python train.py --positions="rope" --qk_norm=true --init_mimetic=0.5 --optimizer="soap_variant" --schedule="wsd" --seq_len=1024 --z_loss=1e-05 --train_tokens=144000000 --steps=6092
Each number is 200 + 20 x the weight over its row's rms, rounded and kept within 0 to 999. Layers, rows and columns count from 0. The size before them is the row's rms in percent of the matrix's.

# gate: layer 4 MLP gate, 256x96, rms 0.304, rows 19-42, columns 0-95
# up: layer 4 MLP up, 256x96, rms 0.283, rows 19-42, columns 0-95
# down: layer 4 MLP down (transposed), 256x96, rms 0.284, rows 19-42, columns 0-95
gate19,091,212,198,205,205,170,172,185,185,212,192,185,185,229,249,178,208,202,219,231,209,172,193,187,202,218,219,211,203,164,198,173,196,220,185,225,206,180,195,174,203,177,214,182,213,178,186,183,168,198,195,206,171,226,267,195,197,213,174,193,215,223,189,207,168,217,212,215,173,206,198,190,229,214,160,220,180,226,184,193,204,208,165,210,177,198,222,217,181,199,163,173,174,202,204,210,194
up19,092,201,223,154,220,192,188,182,215,189,235,204,190,201,204,165,186,203,199,208,193,190,157,211,186,180,169,205,237,215,215,201,192,206,178,185,176,216,189,166,204,196,208,208,220,218,203,208,153,195,204,220,208,213,163,193,224,213,192,208,184,197,167,178,199,185,223,178,162,180,186,224,213,191,198,184,158,191,205,217,201,177,212,230,186,217,172,149,190,227,205,202,205,244,210,183,199
down19,096,187,211,220,201,184,186,236,174,216,218,187,194,179,193,210,184,207,225,227,215,199,186,207,226,185,213,193,182,196,180,192,239,172,201,191,189,215,196,198,212,209,218,170,186,220,224,209,234,194,190,198,209,153,197,224,201,166,213,204,186,213,207,195,223,222,192,173,205,221,185,190,158,228,201,190,203,199,197,202,218,192,215,164,126,188,218,186,225,209,194,192,221,170,186,229,245
gate20,099,224,201,216,197,201,228,201,197,265,167,198,201,202,206,183,198,244,207,211,205,193,207,183,227,196,216,222,227,208,159,191,195,180,210,193,210,194,206,195,214,199,237,170,244,229,211,192,194,187,241,228,197,207,194,211,243,188,208,175,197,194,209,191,200,203,203,202,176,202,217,176,197,214,180,187,217,202,194,195,195,205,256,237,205,185,167,208,172,225,193,192,207,196,228,210,161
up20,103,181,221,217,198,187,234,205,196,212,184,183,205,213,179,208,218,178,227,214,210,177,158,194,152,233,180,177,208,202,171,206,197,224,178,190,199,198,178,201,201,201,212,219,212,177,200,183,147,187,193,203,227,191,218,199,218,215,206,222,161,190,211,213,218,200,210,202,130,196,212,187,162,178,190,169,192,225,202,196,202,189,170,201,212,225,194,182,191,201,223,221,227,172,200,223,179
down20,103,198,179,178,208,216,221,212,202,203,181,218,185,195,154,202,215,188,209,213,191,222,173,242,201,175,199,173,221,175,215,170,199,204,212,187,212,233,165,186,190,187,215,241,184,211,215,175,225,209,209,246,212,226,212,226,210,198,191,201,194,196,205,174,223,169,205,186,253,178,221,196,227,163,198,204,223,210,192,205,200,203,187,198,229,198,175,182,195,194,193,220,175,172,160,200,177
gate21,101,215,207,218,227,202,200,186,188,202,175,192,173,180,201,198,215,194,176,201,224,207,167,231,189,210,203,181,184,217,222,274,229,178,206,172,173,190,210,203,176,168,233,154,208,180,187,184,180,199,207,190,197,225,192,186,189,214,186,221,191,204,220,189,193,210,212,213,171,210,215,185,213,181,194,177,187,203,189,221,153,176,186,191,194,212,205,220,152,219,213,155,193,207,212,212,207
up21,104,179,210,192,198,241,203,225,202,190,218,187,186,229,179,219,197,226,197,209,214,212,203,193,206,217,183,177,235,157,163,193,202,184,192,194,223,226,198,201,238,231,226,198,212,200,194,176,234,160,183,181,179,201,185,217,191,195,192,181,217,211,212,184,205,190,194,180,248,238,167,198,193,184,212,211,177,177,228,186,198,176,176,205,227,167,211,187,229,177,226,188,217,191,169,193,218
down21,099,203,188,224,226,196,212,199,214,199,197,201,189,174,216,196,224,206,189,181,156,202,193,217,192,172,224,198,183,243,223,194,216,230,195,221,183,185,244,191,187,170,208,218,183,215,209,191,176,220,191,182,214,223,201,222,185,180,195,178,221,183,208,192,233,176,173,217,170,192,226,207,232,230,179,198,185,214,182,212,197,266,219,200,191,208,193,193,191,191,194,191,188,218,261,190,190
gate22,110,237,217,222,205,204,159,194,185,201,216,194,222,174,252,198,219,203,175,182,154,208,169,183,214,181,186,184,193,184,195,175,219,220,213,221,200,195,240,216,186,178,234,212,196,224,215,218,213,200,199,190,178,191,177,201,178,193,201,185,217,216,175,213,210,229,171,172,240,173,194,171,224,204,164,183,220,197,188,191,181,217,195,193,199,237,203,195,233,203,205,193,213,210,205,164,202
up22,104,207,188,219,195,201,201,193,197,222,197,226,163,150,214,189,179,195,189,192,187,177,202,204,214,169,189,205,213,215,204,226,213,205,184,200,220,222,236,230,211,187,207,245,208,218,214,263,188,206,204,220,191,215,215,216,186,204,228,180,225,168,158,208,195,181,188,229,217,202,229,187,172,196,178,206,183,222,154,194,175,186,189,219,180,213,195,198,205,161,193,226,221,188,197,213,194
down22,100,203,215,187,208,180,193,158,217,219,203,171,207,197,231,200,181,201,199,208,186,229,201,223,188,207,209,207,180,238,184,172,237,234,196,185,170,187,174,182,218,194,194,207,188,241,169,207,198,173,236,178,170,178,196,232,201,179,215,203,205,167,176,232,194,206,202,192,180,194,192,208,190,232,228,194,211,202,204,182,199,206,217,179,213,202,189,154,218,211,242,211,234,219,221,176,219
gate23,098,204,198,178,200,186,165,206,181,167,207,192,163,215,212,181,210,224,159,212,201,223,198,200,213,195,245,181,197,187,207,187,220,212,193,201,169,202,221,209,222,180,178,227,194,193,215,213,192,166,199,181,195,191,228,206,198,218,203,200,229,160,163,208,162,190,191,198,176,175,226,193,191,225,204,187,196,196,200,149,203,185,240,182,197,177,224,160,191,219,227,192,209,169,231,214,194
up23,098,189,238,209,228,224,213,197,212,178,216,211,201,199,196,212,170,168,188,179,217,188,194,212,168,233,214,223,178,196,211,195,230,187,194,197,184,200,184,197,187,227,183,202,185,189,195,191,217,183,216,220,199,212,224,210,172,177,193,176,204,156,229,180,202,167,160,199,169,138,163,215,215,224,157,188,205,213,197,195,203,195,169,227,222,171,177,195,196,205,202,212,195,223,183,206,192
down23,098,224,230,222,210,196,202,212,212,172,180,188,190,213,187,223,229,196,174,225,177,187,189,173,203,176,235,197,227,187,200,175,163,196,214,183,186,218,192,190,195,181,229,188,183,204,212,234,141,185,202,177,168,203,207,214,224,231,204,213,183,216,207,212,214,206,199,212,201,194,254,193,186,200,230,175,178,210,215,173,188,154,188,206,208,227,205,184,215,195,211,212,212,160,181,183,206
gate24,103,183,198,184,208,198,229,162,215,216,192,175,224,179,186,188,219,189,210,222,190,214,200,181,214,200,174,183,198,192,197,203,195,195,195,208,193,217,201,238,189,192,206,209,235,225,174,223,164,173,240,195,238,172,214,233,248,195,222,244,233,173,199,183,204,214,190,199,213,191,185,208,217,197,196,176,198,206,235,228,192,196,225,165,233,187,198,177,224,225,214,197,198,190,174,231,195
up24,105,187,232,189,203,182,255,195,210,191,185,203,204,204,224,181,208,174,202,193,190,209,218,209,234,176,217,215,206,224,198,172,182,186,206,169,239,210,179,191,185,200,206,203,227,227,195,192,201,212,219,196,235,188,201,226,211,195,188,236,225,164,217,200,193,176,211,189,224,186,189,222,205,204,179,172,215,192,223,195,221,194,243,186,228,177,202,207,209,205,131,228,221,181,202,175,215
down24,101,190,211,184,203,174,191,180,212,205,206,194,180,183,163,210,233,172,206,226,213,221,217,176,231,202,199,155,201,225,204,213,196,209,199,208,214,192,183,218,203,212,269,196,262,211,183,196,190,180,196,190,223,215,220,197,198,193,220,186,207,191,157,175,186,189,195,186,234,179,188,219,197,200,186,153,209,197,245,239,202,199,215,183,215,183,177,203,190,204,215,198,181,195,196,198,215
gate25,102,134,205,196,193,233,244,205,180,194,201,195,171,212,218,225,194,193,190,194,224,207,231,224,206,185,199,246,209,228,166,210,187,186,217,237,190,211,222,195,203,187,194,202,217,220,193,192,190,183,192,155,202,188,204,204,225,190,248,206,206,196,189,202,223,214,231,187,200,244,200,210,188,203,182,187,234,183,195,235,213,191,204,190,206,178,204,192,215,234,187,194,199,201,189,244,204
up25,109,218,189,183,176,193,167,174,247,182,216,201,189,210,208,169,206,195,185,215,214,199,212,200,186,205,218,168,192,203,195,207,234,193,169,179,227,158,168,191,199,183,215,191,200,221,222,198,212,230,189,236,231,204,239,191,210,188,175,183,184,199,218,208,185,231,193,181,177,181,218,171,186,161,213,227,220,205,176,221,241,209,203,222,216,165,200,226,206,186,173,223,197,197,216,197,192
down25,110,189,171,215,186,232,172,198,199,193,250,216,176,199,207,173,203,219,195,215,205,219,175,214,185,192,199,235,203,225,187,204,174,171,201,206,204,213,188,217,177,236,244,150,195,184,233,196,198,176,211,157,197,201,206,221,175,189,210,205,181,197,194,195,219,164,196,164,189,234,202,201,196,165,198,212,214,221,214,189,229,237,226,211,203,204,232,199,177,213,214,185,199,179,215,212,210
gate26,104,193,189,158,208,204,197,183,227,182,196,239,198,165,202,223,199,194,208,219,212,202,186,191,178,179,195,207,205,201,201,192,192,208,200,225,199,226,200,184,212,193,195,178,198,201,217,183,200,204,181,193,233,222,193,183,216,198,178,187,207,202,265,190,231,162,234,181,149,222,214,220,162,198,201,207,214,239,211,214,176,172,214,199,167,180,192,163,171,196,182,160,207,206,219,213,195
up26,099,198,182,187,190,220,172,189,204,239,188,189,162,198,207,210,164,217,204,194,206,185,201,159,188,225,216,213,186,225,221,180,193,231,203,195,160,185,206,209,213,227,253,211,204,212,230,182,199,249,213,216,210,175,173,186,211,241,194,203,189,225,187,218,205,180,198,167,211,179,238,183,183,210,208,180,181,203,195,225,212,219,180,214,196,218,217,227,176,205,211,196,209,216,233,174,213
down26,100,197,208,210,230,207,193,219,182,163,203,177,200,207,236,219,203,203,196,221,212,208,192,252,190,214,180,201,209,202,141,176,196,188,192,209,184,229,209,197,211,176,187,172,200,181,205,181,211,182,192,200,163,225,199,217,209,213,160,201,213,204,218,201,193,268,208,203,228,189,201,213,185,197,184,226,201,233,225,194,216,180,224,184,204,219,186,229,215,228,179,207,171,182,222,175,192
gate27,112,206,218,222,192,203,200,243,191,207,184,189,173,204,215,196,197,200,222,207,177,184,234,208,188,175,187,218,170,241,192,219,207,237,203,188,156,148,222,189,218,189,205,185,232,220,227,214,167,202,215,210,200,193,196,183,218,197,201,208,221,214,181,203,172,253,230,201,179,212,246,182,206,178,198,211,206,204,212,185,221,222,207,170,188,198,199,207,167,204,180,175,203,195,217,194,234
up27,106,214,177,210,200,177,187,214,222,190,209,213,180,151,244,214,225,183,232,247,189,183,197,201,214,219,194,215,186,244,191,204,198,222,182,199,213,156,224,202,191,191,206,183,223,167,198,212,221,230,208,235,226,188,224,184,207,158,195,219,172,194,196,179,217,205,194,219,191,214,197,231,194,224,192,210,166,160,192,197,217,214,176,181,194,178,173,185,195,197,212,192,208,220,204,208,220
down27,102,181,209,181,240,210,187,217,202,194,185,190,213,187,164,167,139,207,223,213,201,228,171,201,173,177,197,192,208,172,198,184,199,204,197,198,198,195,202,221,180,218,199,197,202,207,222,211,189,179,219,219,202,213,199,208,215,186,155,188,252,167,210,209,189,188,220,186,198,203,205,181,211,198,251,190,225,182,203,198,184,183,172,223,188,173,235,226,219,177,182,182,167,178,168,204,194
gate28,092,211,203,184,206,210,232,154,158,185,201,223,211,221,177,213,208,246,188,214,218,196,209,231,214,182,211,208,217,195,185,191,196,189,208,184,218,191,205,195,148,224,181,213,228,193,219,222,208,215,217,250,204,221,210,220,195,178,219,225,217,225,198,193,178,225,195,190,212,219,178,173,185,181,184,193,217,188,167,214,211,217,222,212,221,234,162,204,197,215,225,195,204,227,164,210,210
up28,088,214,202,222,200,215,181,233,247,219,216,198,205,210,179,215,217,196,161,209,200,197,186,228,211,217,195,239,228,189,218,201,174,184,206,168,209,201,254,184,205,199,204,196,223,193,230,157,188,192,201,220,190,231,171,174,216,204,169,182,227,201,210,197,227,202,158,222,179,166,202,156,184,185,201,228,201,189,197,218,188,214,173,205,192,212,154,214,200,199,190,192,200,200,202,188,213
down28,093,238,210,232,195,225,226,200,209,191,193,171,212,218,203,211,220,181,210,208,236,187,190,195,182,231,226,217,205,187,203,221,242,195,217,189,180,212,169,153,208,178,226,182,199,199,228,210,183,183,221,209,170,168,205,191,228,210,203,163,192,193,194,192,196,179,200,215,168,189,205,210,191,192,182,206,212,195,203,235,185,207,204,228,212,210,201,263,215,192,203,141,221,201,183,202,202
gate29,096,206,228,246,205,226,226,196,234,187,209,218,197,193,206,175,229,189,192,224,170,202,182,199,195,232,194,218,218,224,188,183,206,212,217,182,196,225,208,172,191,162,161,206,167,220,212,200,184,211,216,203,217,193,184,204,243,199,193,196,166,212,217,171,220,233,172,212,192,210,216,207,226,218,182,184,221,192,211,178,231,228,185,214,219,212,176,192,199,237,241,203,190,205,183,230,217
up29,097,237,194,203,182,179,180,193,197,199,207,213,195,186,206,166,221,200,204,225,197,192,193,192,205,214,194,188,200,208,183,186,179,189,174,184,170,198,216,216,224,161,242,218,201,212,193,200,177,211,195,168,187,246,197,211,232,245,221,194,223,203,214,201,113,221,224,218,199,190,192,200,209,221,181,223,199,208,224,191,205,171,204,212,216,162,186,173,214,233,197,199,189,207,207,195,201
down29,100,207,206,206,222,206,194,196,176,182,186,203,202,170,168,172,216,176,189,199,211,232,181,165,205,192,193,215,197,194,195,206,208,215,216,155,227,180,206,191,146,197,219,203,177,168,217,174,202,168,214,196,212,148,181,215,226,214,162,177,213,207,233,212,197,177,184,206,220,222,223,210,229,221,219,184,192,231,178,245,196,211,212,193,174,204,191,183,210,220,181,193,171,187,185,194,205
gate30,104,221,211,202,197,219,187,166,190,206,211,209,226,212,207,198,210,227,194,190,197,183,190,192,236,191,242,211,178,167,168,206,229,202,169,195,204,230,210,224,192,200,175,187,198,242,168,187,218,236,201,201,160,245,193,220,157,177,198,224,170,226,181,199,222,192,195,174,208,166,213,161,213,215,205,185,193,185,192,237,181,186,209,194,217,189,189,173,193,172,189,190,196,191,187,190,209
up30,111,216,176,239,223,193,180,198,151,167,168,195,206,233,223,217,221,232,197,188,199,212,238,209,200,204,231,183,189,207,183,194,153,217,207,220,181,202,188,251,191,184,184,226,208,179,187,168,206,196,235,202,209,195,203,195,158,179,173,196,199,187,184,196,177,208,203,208,204,212,201,184,199,220,179,213,214,204,224,218,226,206,204,180,182,209,207,203,210,204,172,189,231,190,232,199,160
down30,108,231,186,193,184,211,183,180,156,210,192,196,237,187,182,225,177,189,174,217,185,194,259,218,226,219,200,209,213,241,189,214,201,194,204,189,204,232,209,189,199,186,176,184,229,169,210,210,182,220,208,228,208,175,204,261,210,238,190,169,207,217,191,205,212,187,209,202,192,202,173,199,205,212,173,220,192,180,182,229,193,207,191,183,229,217,198,204,204,173,226,213,186,205,176,176,181
gate31,095,156,209,204,149,188,211,195,190,230,198,222,199,196,154,201,204,253,195,198,217,180,158,235,225,217,210,217,239,190,235,206,213,212,201,180,211,168,200,206,221,199,205,178,215,197,214,240,190,208,179,190,188,188,178,219,208,211,213,161,194,199,212,169,192,216,211,189,166,193,185,254,225,177,204,207,209,188,218,217,215,201,213,219,191,181,185,202,188,199,208,188,190,196,197,208,223
up31,091,188,198,205,216,217,203,148,166,199,202,191,184,206,190,215,168,185,192,190,251,221,223,202,168,186,180,179,214,209,194,203,199,224,198,180,228,214,224,181,174,209,223,231,206,175,207,233,202,242,150,174,203,213,207,180,199,238,196,193,200,178,217,166,198,206,188,195,170,206,185,187,191,201,203,194,182,247,224,235,197,212,191,236,200,205,205,211,200,217,220,189,199,168,193,187,207
down31,099,221,206,213,204,192,199,184,222,207,190,159,212,200,168,190,194,187,202,209,184,283,199,218,168,184,205,166,193,169,200,222,229,203,183,228,234,186,187,183,241,226,199,178,197,192,213,183,206,219,194,207,218,186,230,228,159,204,225,192,198,212,208,208,181,190,191,202,227,211,217,211,208,208,220,202,176,198,223,190,226,201,208,207,187,216,203,205,163,182,170,167,186,209,169,197,205
gate32,102,214,189,234,192,229,210,205,219,226,197,166,212,198,219,214,212,184,230,192,193,158,183,171,190,216,188,198,168,232,184,180,168,237,228,224,213,204,188,191,186,199,233,217,174,168,211,206,196,171,190,180,203,201,210,183,160,219,202,204,205,234,234,187,187,202,197,187,217,184,195,199,179,190,174,183,217,211,175,196,213,210,246,204,215,231,185,234,214,204,214,236,229,192,208,196,176
up32,096,182,226,178,210,187,178,169,221,195,189,226,187,205,208,188,165,183,209,207,208,198,191,197,196,176,189,188,191,217,212,183,219,169,196,200,206,212,189,213,174,206,216,199,196,135,213,198,175,178,233,190,214,219,212,206,224,213,230,214,225,195,195,168,150,178,211,240,205,254,182,193,202,193,197,192,216,207,165,204,211,169,239,233,193,210,231,216,178,188,197,202,198,184,177,197,200
down32,100,194,198,217,189,237,154,179,223,210,202,185,215,173,208,201,222,195,161,194,196,199,216,209,220,193,160,204,204,190,209,213,175,199,168,205,196,217,209,245,182,198,192,189,228,201,174,190,172,219,159,186,183,217,201,218,245,175,184,237,226,198,219,220,215,200,228,211,223,155,214,173,194,196,201,184,190,198,211,224,182,205,213,196,182,185,207,170,212,215,174,181,195,213,157,214,186
gate33,104,216,197,213,184,198,183,174,186,212,165,194,197,215,202,211,206,230,204,194,161,206,199,200,203,190,258,188,229,182,232,239,189,200,178,190,197,236,190,238,206,231,218,230,244,201,203,199,205,183,183,191,206,231,187,237,199,203,178,216,189,205,216,221,244,201,177,188,181,182,211,221,232,189,165,183,204,204,186,214,179,199,214,183,203,176,193,213,214,164,171,194,183,208,189,219,221
up33,104,166,223,194,231,201,237,237,197,178,196,183,205,211,194,195,187,188,175,199,214,203,170,200,180,205,186,194,170,213,204,183,187,223,181,184,219,230,166,176,153,208,209,205,208,167,216,168,216,150,193,193,208,205,139,196,197,212,195,220,201,205,180,192,177,190,214,190,172,196,165,195,187,221,188,210,197,196,184,202,207,195,221,210,230,167,208,207,190,205,208,157,228,214,179,177,211
down33,112,203,201,190,188,195,205,153,214,213,196,202,202,202,219,173,187,225,218,225,205,191,192,205,197,185,217,210,228,228,202,200,197,215,234,216,195,217,207,184,222,220,197,198,209,197,223,203,184,179,191,215,215,205,202,204,204,209,190,211,179,181,218,198,177,198,201,202,195,205,194,221,211,207,202,208,218,199,202,173,183,215,180,220,79,196,211,211,181,183,219,192,169,166,240,197,219
gate34,102,219,158,189,180,170,185,208,243,214,160,203,207,173,201,205,192,230,190,239,233,189,239,194,222,205,200,197,217,182,171,215,193,197,239,202,190,187,198,197,176,220,210,197,207,189,205,223,187,181,222,205,225,236,208,183,233,204,204,199,194,238,196,215,187,184,173,203,190,208,185,163,228,194,198,202,219,176,169,198,177,188,171,179,202,198,156,214,195,219,197,194,176,164,207,195,230
up34,108,238,225,229,193,158,227,218,178,197,220,207,184,192,203,199,201,249,197,223,235,214,197,192,219,176,201,178,232,207,219,196,185,195,208,200,184,210,195,188,201,200,204,164,201,193,176,173,244,196,204,193,233,231,189,186,211,214,212,226,230,209,215,210,171,178,209,223,154,204,202,182,194,225,195,193,204,155,185,174,191,236,194,193,192,227,178,182,182,216,157,208,197,205,193,207,192
down34,107,174,219,205,188,208,189,227,181,180,191,226,228,194,159,203,175,179,202,183,267,192,191,195,211,200,190,204,223,193,197,182,201,172,218,207,201,195,224,215,243,233,207,166,172,215,181,198,185,212,196,248,203,224,199,215,215,223,204,167,186,179,193,191,194,210,237,163,218,193,220,221,206,211,217,205,207,217,194,203,213,194,214,173,171,200,221,224,170,184,214,231,196,212,213,224,177
gate35,096,149,203,174,252,177,205,200,203,211,196,192,225,191,209,189,212,203,222,203,206,165,244,219,201,177,222,231,220,193,192,206,176,195,204,187,200,250,195,183,203,207,210,192,177,210,191,214,196,209,193,211,210,206,214,207,219,230,196,224,160,186,220,196,160,214,185,181,212,186,197,211,225,222,200,174,221,179,195,174,206,235,198,193,240,226,182,195,161,211,179,215,174,196,219,216,224
up35,099,188,237,192,257,211,199,145,168,196,210,182,207,225,227,206,201,219,215,184,206,217,196,230,195,213,175,226,170,155,176,170,200,192,187,215,180,200,185,241,189,191,194,176,191,217,166,192,215,229,191,186,225,188,201,222,193,210,190,227,205,214,171,173,192,211,190,224,198,198,193,231,176,192,209,178,183,195,205,232,194,180,219,180,227,233,195,201,199,184,196,207,209,205,193,192,227
down35,100,178,197,201,237,200,170,186,196,172,196,204,224,257,206,206,180,216,243,219,212,151,169,172,180,209,201,218,162,179,201,161,228,198,212,227,192,227,194,196,186,198,199,254,191,251,189,197,200,218,218,198,197,209,200,196,187,204,173,201,202,210,212,176,197,214,162,187,201,209,209,206,180,199,219,171,237,203,203,203,198,185,218,214,201,188,207,212,203,197,185,209,167,190,205,188,224
gate36,111,173,215,206,175,212,204,187,170,227,180,183,179,204,226,177,226,173,208,208,184,180,210,165,206,181,189,236,192,150,195,210,213,195,210,230,188,196,203,192,216,197,205,215,217,258,241,197,189,204,192,204,206,193,203,179,204,216,184,177,215,217,185,207,192,192,165,184,195,229,205,165,212,230,193,224,205,235,189,225,238,200,197,201,197,203,205,197,166,175,212,241,222,203,225,204,171
up36,113,166,159,211,210,172,212,192,195,208,222,186,209,208,223,224,190,208,217,198,223,222,184,192,223,174,220,232,199,199,221,232,181,176,185,183,182,201,190,236,216,179,178,205,229,214,214,212,198,188,185,190,225,203,202,215,227,203,202,210,205,198,210,185,190,197,191,203,185,187,205,228,207,200,213,184,158,182,221,181,186,216,183,183,191,202,208,189,225,265,203,193,131,198,171,187,236
down36,108,199,168,231,249,212,210,199,191,191,194,233,226,198,185,202,129,184,207,168,199,197,228,189,191,198,214,176,196,201,222,207,193,192,241,178,207,203,212,208,205,184,182,197,189,178,215,202,233,186,197,235,212,215,186,200,220,212,187,191,180,185,212,173,201,242,231,193,212,180,186,193,169,186,207,191,194,198,174,234,187,185,203,237,188,212,205,175,213,218,178,162,210,225,186,179,209
gate37,094,199,168,239,200,184,198,207,220,186,169,185,182,204,211,184,193,208,192,182,189,191,198,187,198,173,194,178,202,239,226,194,201,206,212,181,199,160,185,204,203,199,234,199,222,168,208,178,211,227,169,232,179,195,196,172,211,222,200,207,201,214,189,207,228,201,187,186,169,230,220,196,152,161,222,222,209,213,184,150,187,244,189,171,210,182,212,165,196,181,220,182,200,210,181,215,202
up37,094,199,193,176,212,191,214,196,218,205,160,191,157,149,219,211,192,207,195,187,168,208,200,169,185,255,213,187,219,191,215,189,233,201,192,213,207,192,175,245,213,191,203,196,191,184,214,207,205,224,186,196,154,187,198,226,188,183,198,217,222,194,200,214,205,194,213,228,210,163,210,218,192,197,211,172,222,199,218,210,188,222,181,215,183,189,225,195,180,214,218,227,232,236,212,152,189
down37,093,207,205,162,192,177,192,188,216,206,209,181,223,214,201,195,207,206,214,183,209,210,222,248,197,238,217,159,191,178,214,185,160,187,230,180,199,212,228,194,194,209,180,175,224,170,174,175,222,198,204,174,202,213,228,201,247,185,189,196,222,179,188,201,195,179,164,173,211,183,207,186,203,210,171,214,172,208,221,192,234,197,216,218,201,175,214,179,199,215,230,235,186,227,202,209,168
gate38,098,176,163,212,210,214,189,212,174,197,211,168,172,181,208,221,190,168,228,187,185,177,202,185,195,188,234,195,204,165,144,223,197,183,193,178,167,175,206,212,214,186,180,179,159,219,211,203,216,228,161,190,190,203,228,203,184,190,225,196,186,202,218,185,185,201,173,198,176,187,210,251,185,216,228,199,202,213,191,193,221,197,190,202,220,147,213,203,208,226,204,190,201,204,188,180,181
up38,099,185,200,222,228,179,193,215,211,220,205,213,171,176,197,196,174,187,203,194,213,173,186,156,194,217,183,205,210,191,188,195,200,181,212,185,200,178,232,223,175,190,184,174,215,197,184,183,172,204,175,237,203,190,222,220,231,184,187,180,193,223,163,165,191,192,175,184,174,175,226,189,229,222,184,229,203,221,213,212,209,208,161,244,204,179,182,198,181,210,206,170,216,232,162,193,210
down38,095,190,193,184,175,189,168,240,228,197,203,191,170,186,209,184,218,233,188,195,194,202,212,199,209,178,223,221,190,186,225,187,202,189,193,199,220,186,219,226,183,188,196,199,183,181,189,195,189,178,195,209,156,195,168,184,206,217,200,202,244,172,187,181,188,231,202,204,170,180,215,180,222,202,199,180,153,212,197,200,183,214,156,211,160,161,189,214,166,222,196,155,196,225,219,183,190
gate39,100,220,179,223,168,205,213,225,188,231,224,175,208,205,182,202,181,180,206,201,195,225,185,203,228,197,220,184,187,177,192,204,206,233,221,192,193,192,248,203,174,224,175,159,238,176,182,189,204,200,240,188,176,209,167,205,176,190,209,177,192,226,222,196,169,222,189,193,217,192,196,183,210,211,165,203,205,185,212,198,180,200,198,180,211,220,229,195,239,187,162,162,193,184,177,217,186
up39,095,217,170,216,178,218,226,214,163,235,193,189,251,179,198,219,191,188,230,214,187,214,201,183,225,191,204,184,176,171,205,203,215,221,223,192,193,188,241,194,205,208,214,175,230,238,206,191,191,199,209,210,203,227,205,202,186,182,178,175,211,221,193,172,205,238,186,166,205,209,214,179,201,197,181,192,242,180,188,222,187,194,224,183,201,231,223,177,202,192,155,167,198,206,180,197,177
down39,095,236,228,204,194,230,210,208,197,212,189,262,204,171,158,220,195,201,210,202,224,233,176,193,191,217,180,188,204,216,216,201,217,206,185,209,217,196,185,218,193,218,176,180,188,198,193,174,195,177,199,155,200,152,186,186,210,211,157,167,221,205,208,216,197,232,243,185,211,203,213,176,188,193,181,199,174,218,212,204,241,205,228,206,208,212,184,185,193,183,207,199,169,184,206,217,217
gate40,101,205,180,198,206,198,176,196,219,182,208,192,203,198,212,176,174,211,209,192,193,191,165,200,204,213,205,231,199,205,154,227,216,224,231,232,192,161,206,199,203,188,181,192,191,183,211,211,209,186,194,214,211,212,188,210,240,195,162,183,224,178,203,213,150,212,218,231,210,209,137,201,206,229,183,194,215,191,228,204,185,225,220,204,176,211,174,221,225,220,174,155,205,190,195,175,215
up40,099,181,194,190,195,201,186,215,184,237,221,208,179,199,212,241,229,195,189,199,180,178,181,202,186,192,200,228,206,214,158,184,195,173,189,172,226,184,197,216,199,200,187,217,185,240,240,209,185,176,229,217,218,189,177,234,190,190,206,181,190,199,183,181,219,237,217,176,198,239,167,191,190,207,208,211,215,242,195,170,247,192,205,189,183,182,232,222,186,181,223,190,217,198,215,216,213
down40,105,221,228,194,213,197,197,210,233,196,181,150,192,200,200,210,217,244,186,177,199,199,190,179,201,216,195,190,183,207,198,187,198,190,200,161,194,187,171,217,185,187,214,208,242,198,200,174,223,196,206,202,210,214,189,198,245,186,204,230,206,178,221,172,192,199,194,236,210,200,209,176,205,230,229,205,180,202,232,195,189,187,220,199,281,231,217,161,217,210,192,190,199,191,211,214,208
gate41,098,187,198,236,223,226,187,167,164,237,201,160,216,215,255,193,217,254,216,193,179,167,200,175,170,221,213,189,198,193,236,211,214,218,200,189,214,195,197,199,210,200,180,201,202,185,194,205,205,195,204,173,233,186,213,188,173,183,223,234,157,197,207,231,211,190,210,177,172,157,198,198,195,227,221,219,201,167,192,192,192,197,209,196,198,201,214,205,193,177,195,183,201,212,195,212,179
up41,097,167,204,214,203,216,183,188,195,204,199,222,191,151,211,172,204,194,195,218,190,190,193,194,207,193,202,236,181,188,184,190,243,179,166,181,193,212,202,178,167,204,157,217,184,183,182,223,180,209,209,175,221,168,195,168,160,190,230,222,222,216,195,222,201,195,214,217,194,185,236,206,190,205,174,199,194,194,218,198,229,227,199,183,209,196,186,164,221,186,216,178,187,239,197,250,191
down41,097,215,193,199,209,192,188,208,192,225,205,185,222,216,139,204,219,189,237,212,218,225,233,203,188,211,215,197,213,182,173,205,171,216,196,195,196,223,197,189,184,189,193,198,163,199,188,226,212,194,215,216,214,207,204,221,233,199,157,172,180,217,193,231,221,193,214,224,198,178,177,199,174,212,238,211,209,163,184,194,206,196,216,222,167,239,233,227,202,180,170,211,197,163,219,202,225
gate42,105,206,204,192,208,214,190,187,197,228,199,174,199,198,219,244,178,238,185,186,256,222,191,213,226,237,183,207,240,222,220,207,198,202,178,172,232,201,203,225,195,199,173,212,223,169,172,211,227,196,208,204,176,186,188,189,196,203,167,203,209,201,216,205,213,240,204,202,166,194,199,213,208,172,224,200,214,204,202,216,214,174,228,210,221,156,203,175,185,208,223,195,192,188,154,215,210
up42,102,198,212,186,195,219,223,203,200,233,194,194,216,180,205,212,185,188,198,207,180,203,214,215,187,204,206,181,188,186,213,189,230,215,162,158,231,164,190,211,174,184,234,233,154,188,174,204,206,178,214,216,193,203,201,188,170,237,193,207,210,209,201,228,243,193,172,210,199,215,153,202,169,204,214,193,187,168,158,199,192,174,202,201,226,174,212,155,201,211,218,219,200,179,202,187,190
down42,101,169,142,177,186,169,212,173,196,192,203,226,213,193,171,209,180,213,180,222,258,208,204,183,203,213,168,198,226,211,176,188,167,195,213,217,200,211,190,208,252,209,169,186,188,197,182,201,179,185,199,196,199,188,199,193,187,186,174,171,221,200,193,207,227,168,257,190,180,189,202,201,189,183,208,197,224,211,193,224,183,211,231,207,177,175,205,181,172,214,187,192,187,205,191,210,210